config.yaml
norm_eps: 1e-05
rope_base: 10000.0
init_std_down: 0.00651
Each number is 500 + 40 x the weight over its row's rms, rounded and kept within 0 to 999. Layers, rows and columns count from 0. Numbers have three digits each. The size before them is the row's rms in percent of the matrix's.

# up: layer 8 MLP up, 192x64, rms 0.258, rows 133-191, columns 0-63
# down: layer 8 MLP down (transposed), 192x64, rms 0.251, rows 133-191, columns 0-63
# gate: layer 8 MLP gate, 192x64, rms 0.251, rows 134-191, columns 0-63
up133 115:436545499420528510505513488513581488528539466407514516542471472532499482465427483580437473515505500543510552531513538441526510501516584544492542521513612554473514504507495536461462537515524510
down133 107:440494498520484451481469453521528505540540505530503478393473485495485519445534501464453524542543423558460500499461458446465512479467466454521505478463528510470532548460422534489498511384541581
gate134 101:563419539479530498539483515458453523507512506454494495531511476514557475541471492533524546467436586411482528524483490513571521495511451516516474467511498518422473413494461451404514551537446493
up134 109:488507511479554425471503508473462465543477443517482563464473512470547377530511491515446512529523460523536439493484477518527497512535467540485544486517464490352514483541467538536436544505538503
down134 109:428518517489505486517464503500527525530472522524444460418477448508393402438538473448476462520459424476502472496526493533521556507533579541499480489526494454459532584499482547534464519461493523
gate135 089:475543578523495537558428560579441503482504581504504504430503493594515460485402453486529504512503521498541490522506532478466523556559459476524523510490461556469516443507532437509504538532522534
up135 092:492528517442492489507474505475570533577517500484522443431527477419478440523591552460522469471510494482540458511518578461437497509485495472538511466482500385502511540457471506573500465444469499
down135 101:443501462488476488460466451482474569423487474536482519547498573472516438520537477542498498453477523511398536501497417516590488509460538505415527551514483517513439499538516536434494500510462443
gate136 108:465492498486555427551524563438464516460435511510499492489466522519544480503511532519548454494474469524424458544484464460484590534523520423573457569463544512510548530466543449505548467484561524
up136 108:532519475466551512466465413487479493455505490448600461483503563486555493462482542475496473515558465510551509449513477543492589489536543523458458600556468485507559474520508455482539530452531457
down136 096:491446572534481484517490474478490519451489524502525473521555609540555534555491538536536504484479458576530505495546476512471581505490518457520589537497504428496483523438521455539503570432513550
gate137 109:421576475450517523428491488486469542458550516484609514490480502503443418471465451534587517526445497462542448490505520513469461495472526519553534486475456486460510508521549547503478533510416510
up137 100:514510492486545482578486503533534573495441482499422465450533467494552457475463534479509443537540480529469570545456481480485470536539502434437461444513590569492547416506496461479468489473484492
down137 093:438425557527479528453489570529500491450434524475599485505470532520419468511515453513475569522508517475514465486454554502424502423446456487522516498457523451530490527546512518524443518496451548
gate138 108:483463468522512502505462510479480448506532426564533450481581508457440504455534501554482483579451505472548579515456573568515459545529537542553459475549499482477505511472566471485497451574505501
up138 101:486556560522551490529482525579473516512481528513418483430441471520540395575474457535503490470519503470552485507506493506494535440484476441490514404533506526509528458479599502505507440486498481
down138 097:598464467513524442530497465440524480511457408567511517524540507509488445508512528492529506585498438476506503587454566507508529492511474558444555539502550476543500472473509580508480517442502466
gate139 092:453536470540477488521443539380509569486479393483469448489485485474511445456510522473512556508519531535443436462565541548473535532499560520551502455523527508518460524523482482560541489474489457
up139 093:450509556451542490440446489539483573451528460539451441516536593504528440532492459511580484517533442493549453456486509473486469513473510544518497549515418500460486577486496536480522500457441471
down139 103:508496503459474455523520467481493501538510539474546515486499456566437519443558565538439430505458449463525593495536544492426547446488451465507468449535534481508529453492508446443488522520569560
gate140 102:529534521484523505391555490500466390515482516525457493509556498545482533532484458575557508516517459532472473424494492566474566448470521471559470563511564466472487482528498537454501497476485436
up140 090:473537524491527410511519516494532481521495479494513539428460565506507574535479517492445454441575472523473474524532436446536493530487492472371464544561445529510492509437470468502548528468529502
down140 090:516522523536465459417436493524532512461464516492552478495555588473509501530556418478462505551544531507485434486490535510492405509530501526473453558448423476488499431473473533489508533552522440
gate141 099:539552548472471509516501536498498455453527510549581458448535432444563489537455533533471561469461527501519544564510431533514443523562562468518450436506480464462491532477432552492524492492447500
up141 099:522513558443475505423463512518476478490557484588482454526595446477490437516475513424460491529487509473479525517501449535507492477519496554467509521551482525500470572611528549469499486526581503
down141 103:454551478547492546548468521465557446497495472512545443531479485448541461551530426545527568444528560534547551503550452467476480560554541503495535473557559476460483491539453530481445483483547531
gate142 101:581547462511422511489505465477494480509549449548476510484448418503462503518524550485439448536548420552512523457550504511506491540542536521440530471559442432469527459528480549443500443489473511
up142 103:478427457525490474525476534486494522484521558484541608419469494492560451458468463533541517459514462477458465476473492460465580533484541519395469531464506558501416500468502470451530520491488482
down142 105:490526553467476491482568477479490431497425481420466507430444511495464471533448470471497451469458451478511445477435509508617475490427472491491518549468456517549486527518521506575524486452492458
gate143 108:479406470445446500468492550526517462503542500555547475464546548454510437528479525505522495513422498551485478518484488475486532576474423551488500430473564427450516522520440509557528439477480502
up143 100:486567422519502432483557517430432530518549454557501480506477484531492574454481460502453568499492492481480519546533464498536480571452417507475445519488553458481451532511487481442493573537497519
down143 102:502433515451477504467472483526524501434433527430510515462553534524519441551502523478501565546536540484487478537549439528509481534522449504449527534456519382508457471539443543484490426492480561
gate144 100:526474440476508536482524481475491504553561581455470499510566529575499550461499439537541546484451456525464491531496490472471544600530506465519460481475490498442438508500544551481501467443416559
up144 107:466454515600422508493502514507476584511478563492516480541518532466505549577578515557547550473435472501497493486469489543511553533482428453499537410507523470523483441540495443483507491508507538
down144 112:529568498489521551454458502471496463535478490501521529468489470568569489522503420513548562456465492491501487535491445522485478479547513556477475548445466544542429439471408492469419465550455455
gate145 103:501422564465440540468470526497468483427451450491452479480518478548468504579571515534422470572514504475469531529519540405494492522467506449533566498462506492477514451502435542501501477512482442
up145 094:563416526530485499462474493531493462511516476479390501523463448552564508509549530575461467587471503515541535459518500498508475501431446513501470606499489508467555488483461450494524551511484541
down145 091:483556496482481509476486486450491458479540492554550579435484629471499494506470536494528522532540528535479516606540470572496518527474565512511524516446529496486455577499485505467447456538480451
gate146 102:488473413508501475450483543529475486465485503449461491427511465510486480564466457505527462472546467520525563458512527531500447495556505517476485554471566542493542404450496452546521397455557471
up146 109:482543548516505457474469493546493455489462538527495485450442541462568486593511436517448432498508463493498475456500486475464494558533500516537523478560506466576548525462552498458513374452505478
down146 109:495429454499526525479499493490567528550580526548510508520549483447521491496531524515459472517488520538461403524498516479645514460492531459488549521490510549554449536512516502454514575494517434
gate147 103:469534458448516461535455484512477508514513537473562496470524494510419479422487617475467561549511495459467506560550475446469514534499507531446406502521509508474526472517481478463509488417583507
up147 093:487463579449514487549493550460530549557471505510482548509576486494518490466540553558539486472449510510487480478475438446505551414528445541492533466543516540550509566570436517533444469475487454
down147 094:535539465542481480488502486484536541522462472519527450511466495473515511507519475533550432402537483490494565506549548471368491496500485465488477529514537578453565602521571510495489478500459486
gate148 098:436423503489466513482502548408489427539455429546453473448495503507467539540459563473466519469551457563468507537510492536520472493448494534509486506452538406483484539500521481542480462426479546
up148 090:464435544435548452531500614461494483497509528512434447428510432488509475526484506455462455452513529532532503545554566518551477532452537496464485522462515482462493544443429490482543546464486484
down148 088:473473479507462519472495485485451511508577469505463485512461511463476529532478504559432525470454517536580542482496515473534532505467466476509532479412440430548506476431444481484471367545499450
gate149 105:489433433497580472531526568483433508471498480531520447519570494530487466517474477478520485502522466432538509522524536498460445574479527578582486481508553457452545489530546489474481450442532567
up149 106:456449541523545504452559547543523484428592414495526464508553570532543415519522515503499536478528516392538501491522548563518450490532488507507528504521512562544511504549479525488503465505459500
down149 103:540561474514440520480505493498483476528448518501485466473454593479532467509574559519514486518534525526578489533519516440409524480476428461553494517514468439453570488454430549528479442523530488
gate150 091:583527528462450412547464567534487466460537553537544483515448499429486532546508436449458489550456538456443546479542505540487482565490472454494421474483485482510464433477539514477482505477501522
up150 099:606496490474485473525492461463465544468492492455513513539524492580526538575485545464511466547524454615571544506518508498463485442507551440499506487559492546512561488494574501523506528516433493
down150 090:446512452502536554502494541415523526487545514578607482566482463483521542519515497487509501470489523490565547546525547475429511452478514473495500461483490490554466498435473605473551470561514498
gate151 092:482537494508548483466411530479485507509551468517539477483533561584486484498537454471525464477513405582455504476519455491474475491450440501451401567471469490516513470451550561496519449488546492
up151 096:517378461446541474499536513487483483521492423550496498454490547517479522452536426526470542495522475547455512456462493443534559461472526475545503481425475475470517528400543466493533520507432518
down151 096:564527531560573505565580456461475476474533485449488495500502536481526523468536461477513451541447439497527405511532481516484509598490542489571511513488474489528512466465529516402495566466495475
gate152 106:477541544494404469487488527480525512511538449540440518471495456536516477454547454471558489449503487489487506486527511485524532455478476493540510596449438485500524441512546500457499369472415481
up152 104:403492475457469468513449536435582490515503430494482580521477458536529504431518481480436450467510457490468432468496512434522451482495514472521580523527470550547509484500507486475524457468566448
down152 098:418510532496578480475577467519473517542537451553532534426522567461485469584502497480488469550433458586532489516504521503517517468550475485496517544498450543437466583505524472505499468498449515
gate153 108:525501514486529477470460580434458505511533511514504615458504459526565521483528452488514435567558567503442466419483535451464511526405534492529462456539469506484463489466469468500468513510483528
up153 122:402548445471481524593581513528486510463516401496487478451500501479491549546508541487514533483443468555544535535577449494521520520465453495509533556464509481524536550462434516491505460471539472
down153 111:494453434575456491481622411507545527420475486548519432565487576515515468519480499485537495549507474511455526540474516509549518557480440520452540484459470469526497511503519513528534501474552519
gate154 100:506511483459427488472412521451564518540468450441510536508482451450549468511568513420522551505570506422513437493558500444513489473515508494521493497574424489514524488469479538467561524474467499
up154 096:485511504433458530405551537555599484532502518496497502481542494484532491502500522480491497557491442478432460481411524594448460461552464494536472549495478444509515432474560494504462473461526502
down154 096:443513505467493567495489507559526454475471525551441538513518531518471496488443472558485481603500480543455530490399509481432504532476402511490492555533510480557558538441493539470510512469549540
gate155 099:522528501506542482532535531467467501584550462494513582519468512505474501508443501534510539601460458508467492464412451390435470463478538515438477497460454537498462516567534525491473491460501489
up155 094:475493417441563478479536528453520571573430610541515543513512530522485465481439467446537541476566500511508506473489465490453598516464543497465478512501463544510468575509479500491506511512493530
down155 100:455428505504430559493520566568496518449567447462499592543488513480503516556538488442502404531467466486450496532487507537425460522525423461499472503465472458463560490495491509529509520524502467
gate156 099:474496484473495445494572556509604479435532476520510466491528468488448477542523424555535520496547493459484451563480445449554500522492493508524467485547626531452437489520547524495523532502488495
up156 097:509492523507526561492453505526556436526573501461485415558546539509434546497445499502528513456518510575492472520472480487519469500508549541491458473490505513462494549570580570548524542494403540
down156 104:531510545516481487491460484507499525474430538506582481520548514571498465484401450489476532401476541548471546446507469489496486510551499544507473409530534551473431534532499530474496568546505550
gate157 095:564485463494515510495497569482539493466483423526496527523500483568448466453463495501499458506523414481532467576544512491535514547529467503399477467540466468501519403534456456408495480508461534
up157 101:469472520600559507475497481486532563548416443484493539518488445547475488535519508490515553553503505514446456518436582490502473464523494465520492427531475411519538533522514482546508497442441440
down157 107:459526511534414520556504578458498468563507544522531525602508427533555461501435520498465533453527500483552528469510523518569452534545559490483545521547472465539537479481500509474521461455528440
gate158 094:580500445468530387503503489509548476522473462460404588482525530496513538539403487503479468516493431541523506492519483448429484487418478488462527504485474528462510466461497507472506474459471455
up158 096:503484487527520451537527471463498412501553529580424466519526526584506449523543483461454468532512508503465618513493482479414520503508523466429497539501506452439517472543451433507505524493474502
down158 087:476522466454500533472505598540475491487474479468566503483502468459502535461499498462561520453549585460474437522495522517613541462438518443542542496523522521576495472518512533569463480544452491
gate159 090:478543442417402499490489425469555469438431482446522493521520469529480538550494450550439454502490506446526494519479524500628500520504452495497487521475545506504441442526485523492449482516510500
up159 091:520519482502484551468473492552537485507564471587486480425484448494529502529491534481527553528505457418495501480506464497504582388493454427475504505554459434524544548465585483473542503501506505
down159 095:467535480523470524516458550463429490476490545536569502507482518488507501446453440537512456487544497487576477544545554436431575490446429426534497479504566512518486434518526508480443451475525548
gate160 103:501490536488463507470602515516477477467492503476525484513499533519468461432445527479513426502451576480504554422489534484517494499476561447412480405518499554530466441531489526557511571535532479
up160 113:476500464535476502559568521491472503465566472553478514514567511463450577481500527498520455487482571426514528444556455517550466520505501507544514437483626519533514467531475582489522527509458511
down160 117:511472426503466441528485393513505452604492513486513506498555521490505572501447567470529489457570553554439468450511480458543515506494569516489463508525564470513433480529519496468455505522493528
gate161 109:453470564552490469493493523474492507441558539480467481566508417451519545441466518507496490508533489459480558588542479445470499439513503518557521498603451489483505450487489551549499471538580482
up161 107:492497477551555500514447501583467475471527467516542483435487511471548470547512533527572608541506517487531512426477476519454465525556401449568560508504515489532431472460525501476474471481491495
down161 105:459488458450530501516461441447543502405493555494573505538459536503505564460509476559494499482541511494531481514521459549517486494379550513556547478523498498451529455473487459429477546538514565
gate162 104:510522496544441476519559493454519507430503474478502503510537485488512449531526441500527499456531533514380486471486527435425488589432501435495484466526458532583510530541494437496517457462520444
up162 094:530517465457530479455543504475549485530495421546579528470475447540474524448427549580479519528530578419511507508575508518466566488500499533501469467541511492488551468521492596466509508527492540
down162 101:544433501533435496493605539503502462543476469464513464499552514511553504503529565534523453478532485534439533472467517503651525517531521500504496433504513526474481532542509466475463458427506467
gate163 106:512419501487581511477477569475501527511522505479483430446529486505541504579449474557467512490499400577527550444509536472540522499479576458454474498518563504493504532562499479549434523470475501
up163 106:471464481500487476527495515503564429483497525433482525537482478552500479468506502483546384496486449566416408535480470525472521526532505433469552481499448526521543430491441456472479548511453539
down163 099:467484525463516515467355454538521497469542470457545492484517470527489513456475513463517445512499485472429498478556468552467512507608443530492506490525455434461521489545538530482442500536572523
gate164 101:534431470477581532471555456474475419548501537474508508443533541521504477448468490556435496501573479500506478467598529494461543475499528470479534467525528544502529491589526505419462549527510521
up164 092:429573515505486450531530466549542530494514434543483494507473532529479469487523498573571430463520498501558495581436447520432524537503556519462466482524510491498580511428455557467462508478511534
down164 100:517533504548488508468453521505453569479470473500503539538523498515585508539467482451561542526528609463481470512525495520479448467565460536559509495485509460519470451497504455573541424404470468
gate165 098:555475447488532476479486529502503523393538506499555478483453431544519537574462493547503530484510490489461475436444503487510482530455467544529426536460518490375455517484568530510477454459515519
up165 089:540450482512441507549419478512520503462476518480561473452511535522530462474556492505568477467493441439536518484490437536577513475513416575446426513489518457428524503525485460470427514470510499
down165 093:465572567526536553508476570459502543523481484473457572505455505482559463453512509481492516441530532575506511536500541520478408491481533529483544485419453488540472476574487570557482450509495467
gate166 106:505550551492490455502533535483554479516520574520487459478527493500469507537501552485540448562479434532523379450551486515460567534478446477513488519563505482554548499462429561551495559532533497
up166 098:570526489466449481481473488522483476513524470516570530580469539549459528573446511515427510473511551448547508458495558489439493550514514444492526492429447424438449479554546495480517514544528465
down166 101:502531459475629500471441526481452532511552537484565511545545493486528450460482539550501519512536493580430525454444557542560495489526528468475494462490533555510521504494414505509471504551447472
gate167 105:417552444553489424458511458511459538489503498558560485526482469436540511544451483494439486440506507436470464552528532459524529507487516575490551523553451472540484538452458446459515509486524569
up167 098:522583542565575489506532519534526533516523519442498487510440512486536502531537424561566465453497497543503517540535495564546542469486483559522420468518498443435508532529597496484557498530502491
down167 098:438511550433432508476517430479504412519450422489550529532513520503529500473495468513522523521479553450563453541503497478487467476521468504425512568514462570543527596447473518545525491460496479
gate168 097:561515446542530548502493505424484507552497420465481446467512524584475524505527482471512449566534526486502475484577517432473532510506492543451521576540519496524443493573510566535508513419541525
up168 093:518547543581517510503544484441472480481478539482459525474497519500515516465546382502517473489490545501499498467530436499522470503498513456497488448494565630528414499469507496597480544540478474
down168 093:604476435603506529438508499472514488504518536478467492450536497536532545462482508515521502396482447506472501537470460502459529451532520490414469507496545455580469510472539449462543537526501534
gate169 091:558507431524522439506495537407511532481500519491519465458473497518461412476464446542520515541558490485445518528479524471435581434470517506471527479502499466488432580520468497559506438506575502
up169 088:533506480433526520419446527458522421489526476459484417473416530522522463490440474490523484502563486525476413526533441509422514482451510524478474471514490482540439495439470541556520482561520509
down169 095:491510572517477513472503441539521528462542552539471460435544487489534562520500523488456487415465570499475518474515512547492477511593489426572462557498519527542489466451537506424451542501451456
gate170 097:577496524492561456493549442449463460491564556496519438428429484412509516469437498484546483488523480546544529495507516534529485474549532466524497507479527512470498501514463562502499432486472384
up170 097:542487471482506483549426477527484513465520516463537530461477576484450540518522526432553497510497470440407549502465461511535436521565595455527480441498535432517550533452543477541518533470515509
down170 094:453493486510475474514454557535543585468462429513486495426523449512496538489568543514464456483495523471502491604460533468529444464451538519533442437518536521582485457520505500566544513526537528
gate171 100:455488483512484513417551559514496550464569423487500453477465490433510530465512449546488583509425492529436463506542483451523476431494512525458465538541550486502478463532524424533549472554489515
up171 093:457586464475505537542502499482494526512488453554504545457430465474572447478564503534549419449529457518500457459435548497422480526482517514447432469513510476485448443469469476536548476490547495
down171 093:496492549489411578518556437548452515522508540491496580519501423459535540439482541535468489491497498510520460569477570458527543471463458480479563519506462463524546449470516500516438484493444442
gate172 110:438521473528529531447520472475430486495581523574600530504474524510533455507540471530499530494528434560510425517530486494512523524505484473457462420487519497445540536525469587505505587475468511
up172 103:410524561507487472525458518524507567520482566517532498409532499493542448496473462530518575532460482521492527526503542530491516441495527513513494494464443478517446538473556548634473479540483450
down172 099:497513524552575457516504484470486471502513564540526519532484524522576521563516516432562514497493449571473506513490485537434544515475536489514487518526455418517506530437466558539444596470455569
gate173 100:518505436522501518509525540518530544542544549474489475473545474503489519456498443518518449492548414557552587512536470422515494498513454547531487535519461421568494500456564546588522451491476532
up173 098:481469413530492552493530496563554499557465451496488493486445493422503486558519496484551497556523463492451485482546538486541424502471506456506452531540524553584571520453440502503544472531563451
down173 098:531484446480562541495511391484545478445540498500469468496427444476489537558495520464514547500446541489484458479471498455452489463457426483508415484517479516526569529504455532529414436484509471
gate174 088:512486513497474510463573494460440475495562452418481489606445491467513468528558473517553458518476552507452474442528522493499536463550527462517459462505538510555527493493502554606440480526480547
up174 093:446467535518480486504458555496446538454507502465545512505523453532516475457485534558460525543466443487399567497493446494476558517550481521479553480514591581503524559526456406530512521487468509
down174 093:495518512515462510542488537524465489472548502592556569510502507513414439456573508485472473506470449477472547560504536512517499411548494527430525476470537536525543542534517476478445598486476543
gate175 097:460539507443477527512486533500489501454487554445567484463500565495538477481501410496435471522451536471560513456379455465545500532483556481545503475565489484422457538555496528511543517471499491
up175 100:481505530526531498572476503418558557526476502511467450496485475525524571528496500523490533431564588522466489550511515402443565497513484451532520531452480461551450529510489563526567536466479500
down175 100:479450491510512479524538511519439484539463461521484573491516494527571541569538535438587459535525464478530530486610524490499448507505510479496482540460490508576554464439521433586498488490458516
gate176 100:547476551492466383530521462542439459435497533531528512503487540443478490575485471496530533541483483537477498510476538462471508604501515497535469479530456485463487435468477510405525545438477546
up176 105:561480483459506507499557413493549550534469428387445539443481472517498500486485428478539479511541509482538456486527515472505477502530476467498532542510396484436525532498502518495422504447554523
down176 102:520574466564468555508541474461529605536499489506448460466463472545507544498563471576503487522511538527503531489470560395539526562506505510492513511466505517496581491498587549548482479525509484
gate177 101:496534481573486422523495495416469578530517499459566491540504539509486427454504500565480533430536485467525517548540459445511507542483480478526530482570562473496563509534542457484489441432461518
up177 105:462476494419494502556503412495443475536559504508572544447477519492470486506551522530445539481460498538447483457508493471537477537540517456537494524452471529559455569402504503487551522550425517
down177 096:516498474493546474436478472539514560561500470533504518532547436473523481468500449414433555467553523483518483513448573481479503405514598532440516542533438485498488534521528482490487490492578493
gate178 111:558462480521471487484524423483580488498514477469560489513467511486517489518462461512451480514446447521548510471447440458534557526473544504565486457504520432510575518507434455481490493456381450
up178 103:429552557546494504471520504450476498505481517510454481553419471492511472464439494535482478498399495465505498575510471544549533539452500468556472494444532518526579510509545497542391481494493445
down178 099:623565463526531465486472513456507465495405531494547452495475531513551529490468522519502530503576481545502550493470530444426556488531578522504522507498468438424526536499494504523511516503500575
gate179 101:510504527465446411505551491512514417497474430518513475544576509491447450505496448425561539552436448471534467548468476512487542532475465484474465504465494543554543422557505486530508498443494466
up179 102:535447520463520450494506525521415479522504465548487546505566496536537495541584415497442513540469528477485512555508504498535448518571487552562476453556516498532532527578529418460493452494522464
down179 112:482510548434510499523440549508498462570499491488473514493564461498496530512512495462438505490507419408535440538526466503321490538507498488483517551509494502542497479500539489453487460497520503
gate180 091:483461528547473486481440507506565575506573484480415547428470519564458528403468493520526512525532535523571430524448506495552550480554514467471513491499469472512531469514559467470526468452471477
up180 084:441500558516501530534548494439531492500502526491565523492521460455516553512529419520490516379512474501410437503503472517525441502497512486519527514444547525542571416509523535476544527529428514
down180 090:482499451523514495463464520492521498531472505489391533481439515518477554540532449524467493490547453500473479513459455485447558522494524450464523489424526472463552498469512461604592448424534530
gate181 098:518572517470467525467474525501520549455465573522517488486452465586556472521447507488494479526530549457520486496526551447482552498537433502472464404457467551532540457518427466499472506452423542
up181 096:463554498507504522512523521495498524541512498511469510541426567457511531566439539495487542628446546478430481516512493545500542567426516558502518469492490433506520574554492497472481469451480458
down181 096:444441536477488474531515552513452531408505463511512518532533534461460525438517523539537435475537504546541471525490440524558513425535529489554511518479398523492502457574473481502591502521538492
gate182 101:507500443510493488458513574534506414503521469513528455405448507449548532534449583559524508506516474505505559545513530511478480503468541498486461523513576521481506489441496507481540369493532460
up182 099:485459522458516507442435551519525467518517452466537579542532529544530471504540474428513521541427488419466485510482510521430460542558455443521425519490449506520504509494447419505559494515511553
down182 103:504497494517502458464567517497501445416550495504538556476493510408489484466474462493486438546450483541507549505509550602460496466538486470524469538453508566465590535526463485551486583505479504
gate183 096:591504475498483435525463462505417533526500483484542550474513410561545428557504540509494520536523548465460491583523538474533535577481489554491490557445471456498521511499508488489442492512438534
up183 105:397456478492502476523568532508536467475602516509501498486457486416532434524592563439437473469548490474517523539446486467471420480540499462536493524548485479532528514487503541475488473507475499
down183 099:476539465507493593428538445472536519501507561546516586593490469539445521544471508509558477507529474540556459512529510529505548471480456492507504516489505517560567454498497520417575536457483477
gate184 095:525456524525477533470497488436584509579515498508498502549475448542514499526441517423597531504517507503447522559554472469445579539459538519441449483477474532517450478565540513495541546525524536
up184 096:456468505530435526438407494552472510489497451411435496437500505538587431454504516501483496510524430502436455538447498490497526491564550497496447524571513526504551527510466512460511474548506489
down184 101:540498483487524512566499535488476487493519538462514484511418517488388472483502436446426490517543538501476536476494441537390532472563485514536526491508527442518560540511512506577563497531500442
gate185 095:515526553497527510486472537508500467508524470590545449520476565618523420517516464478524478497467505437472438519517471471437518505432557458487477506473475499505569477501602476488529493463517438
up185 096:484523501492513593484523517427498513491484472454481467475492540537466455481463444503504505476484458516500493471445485440350507417523484494539554453522439506511462474456492530549501477560509578
down185 103:500572500457450554504569472558510513541455467533605493510544492436425522504493499498493511504511495504484462490480472444577503493547523508518474434522531525453439488501421493547460450521472594
gate186 090:462505458523528471465534516526533470519471505522489575449490484535505595547530518528557435484468454521420451499516458528446449517470496503552478470558481508530606500563530463481556466556459462
up186 090:558462519547519584452498562437450520524469429520496502474483483475509456467518561527548540478535482478531537524422495472540453521553486522472497411526501410481525511441543532512452452549473534
down186 095:512547556433515514503462491498512477483482525486488408497488507478519464485531486527599467492492470548521411512549514457573501540504518551600534445484495512534432467446538489559547536491560460
gate187 097:517461523530468526529473544506555454475497467489524499555534507474537495495523540453488504550427459487484428583535547490545475510500565531566437533541514578579482450480408421507485490485500503
up187 098:543459543553418552547565455484491475490563451504426511530574515525499512494498516485479500488490466455506458443494490526503426511505515434528514537425512592543577505492444528518456531558486516
down187 101:452586482471442498548465506441479459463401501544452485519488497490512496525491524465543443456476493436544502485516438458446574515519490480511468532420486504488475442575546559458459536516487538
gate188 100:462418515586462493547422444497528460457528515441546505526521525549559453510466501613465494483468481467498532494469559433450530540509527484526475505483491513431523474553489503460438481452494493
up188 097:573533528450560484470442473464490507474473479491511513586503509582574457504563507471441499494584519537558455461537467455510449462488482478503537497477483539464535524489433414472562469524509505
down188 103:480498473502473520438456497478439584447585482554481561518490572517504483504570456502462466532526470481463474484534440553484550492594522525526520553487521514515393529457480511533501534476461477
gate189 085:542524464596474484479528519529501542537552507497471524541518482456514482431431442557504531409455499447456466554511534414460529476504454460466434460459485528534494554454554500516491545477480488
up189 091:476497491499553394530538491509490464519451451535471587485543466442437483496478511462533506503474507558482543464467421554482475515491552483508495523508470604555528502405481508429510526478475507
down189 095:557510559491479431458436453527486514533507488440445561499504544531447471529492523520585526536590456497456483549528486486483534447478448558536560505494495411466502498543472490552504440478540498
gate190 099:581453478529531403491501527464484481552488477539461517502501496541559513474595473485469548506501493476451442551530564481512519470429538509507446506523498548481522487588581524432469476496526455
up190 108:385522439531474593502523488492468535405476550469487503514488511556476508504493501539488503496511452513475531506533438517437531490473507548517451475454468476521503575410499456544525521571449536
down190 107:534482484460477502453550541444524537454503545488511606442468549435428519481472503511516442454487524600453520571525519479568428471479525454476521481542515452472538514525466487504494551473525487
gate191 101:503473420577508487502581550501527497488509498557477532510466460464478536484491467507452496434422411456539538501508559509460452533435565551544441461513513552509506472519535559484456500445488520
up191 097:472515504522546445532498474513499548522512479438591576464549488500381435484457493485448475516582462502524461509501569450547446505538479513466549502493510450437505488521470546526477564501507529
down191 099:502515458482558540506535497477535452470599479464495418551582575547525492500500568518545494468508524567472539478507468513465485513524474510492465497526490528534506415401453490463562524491447481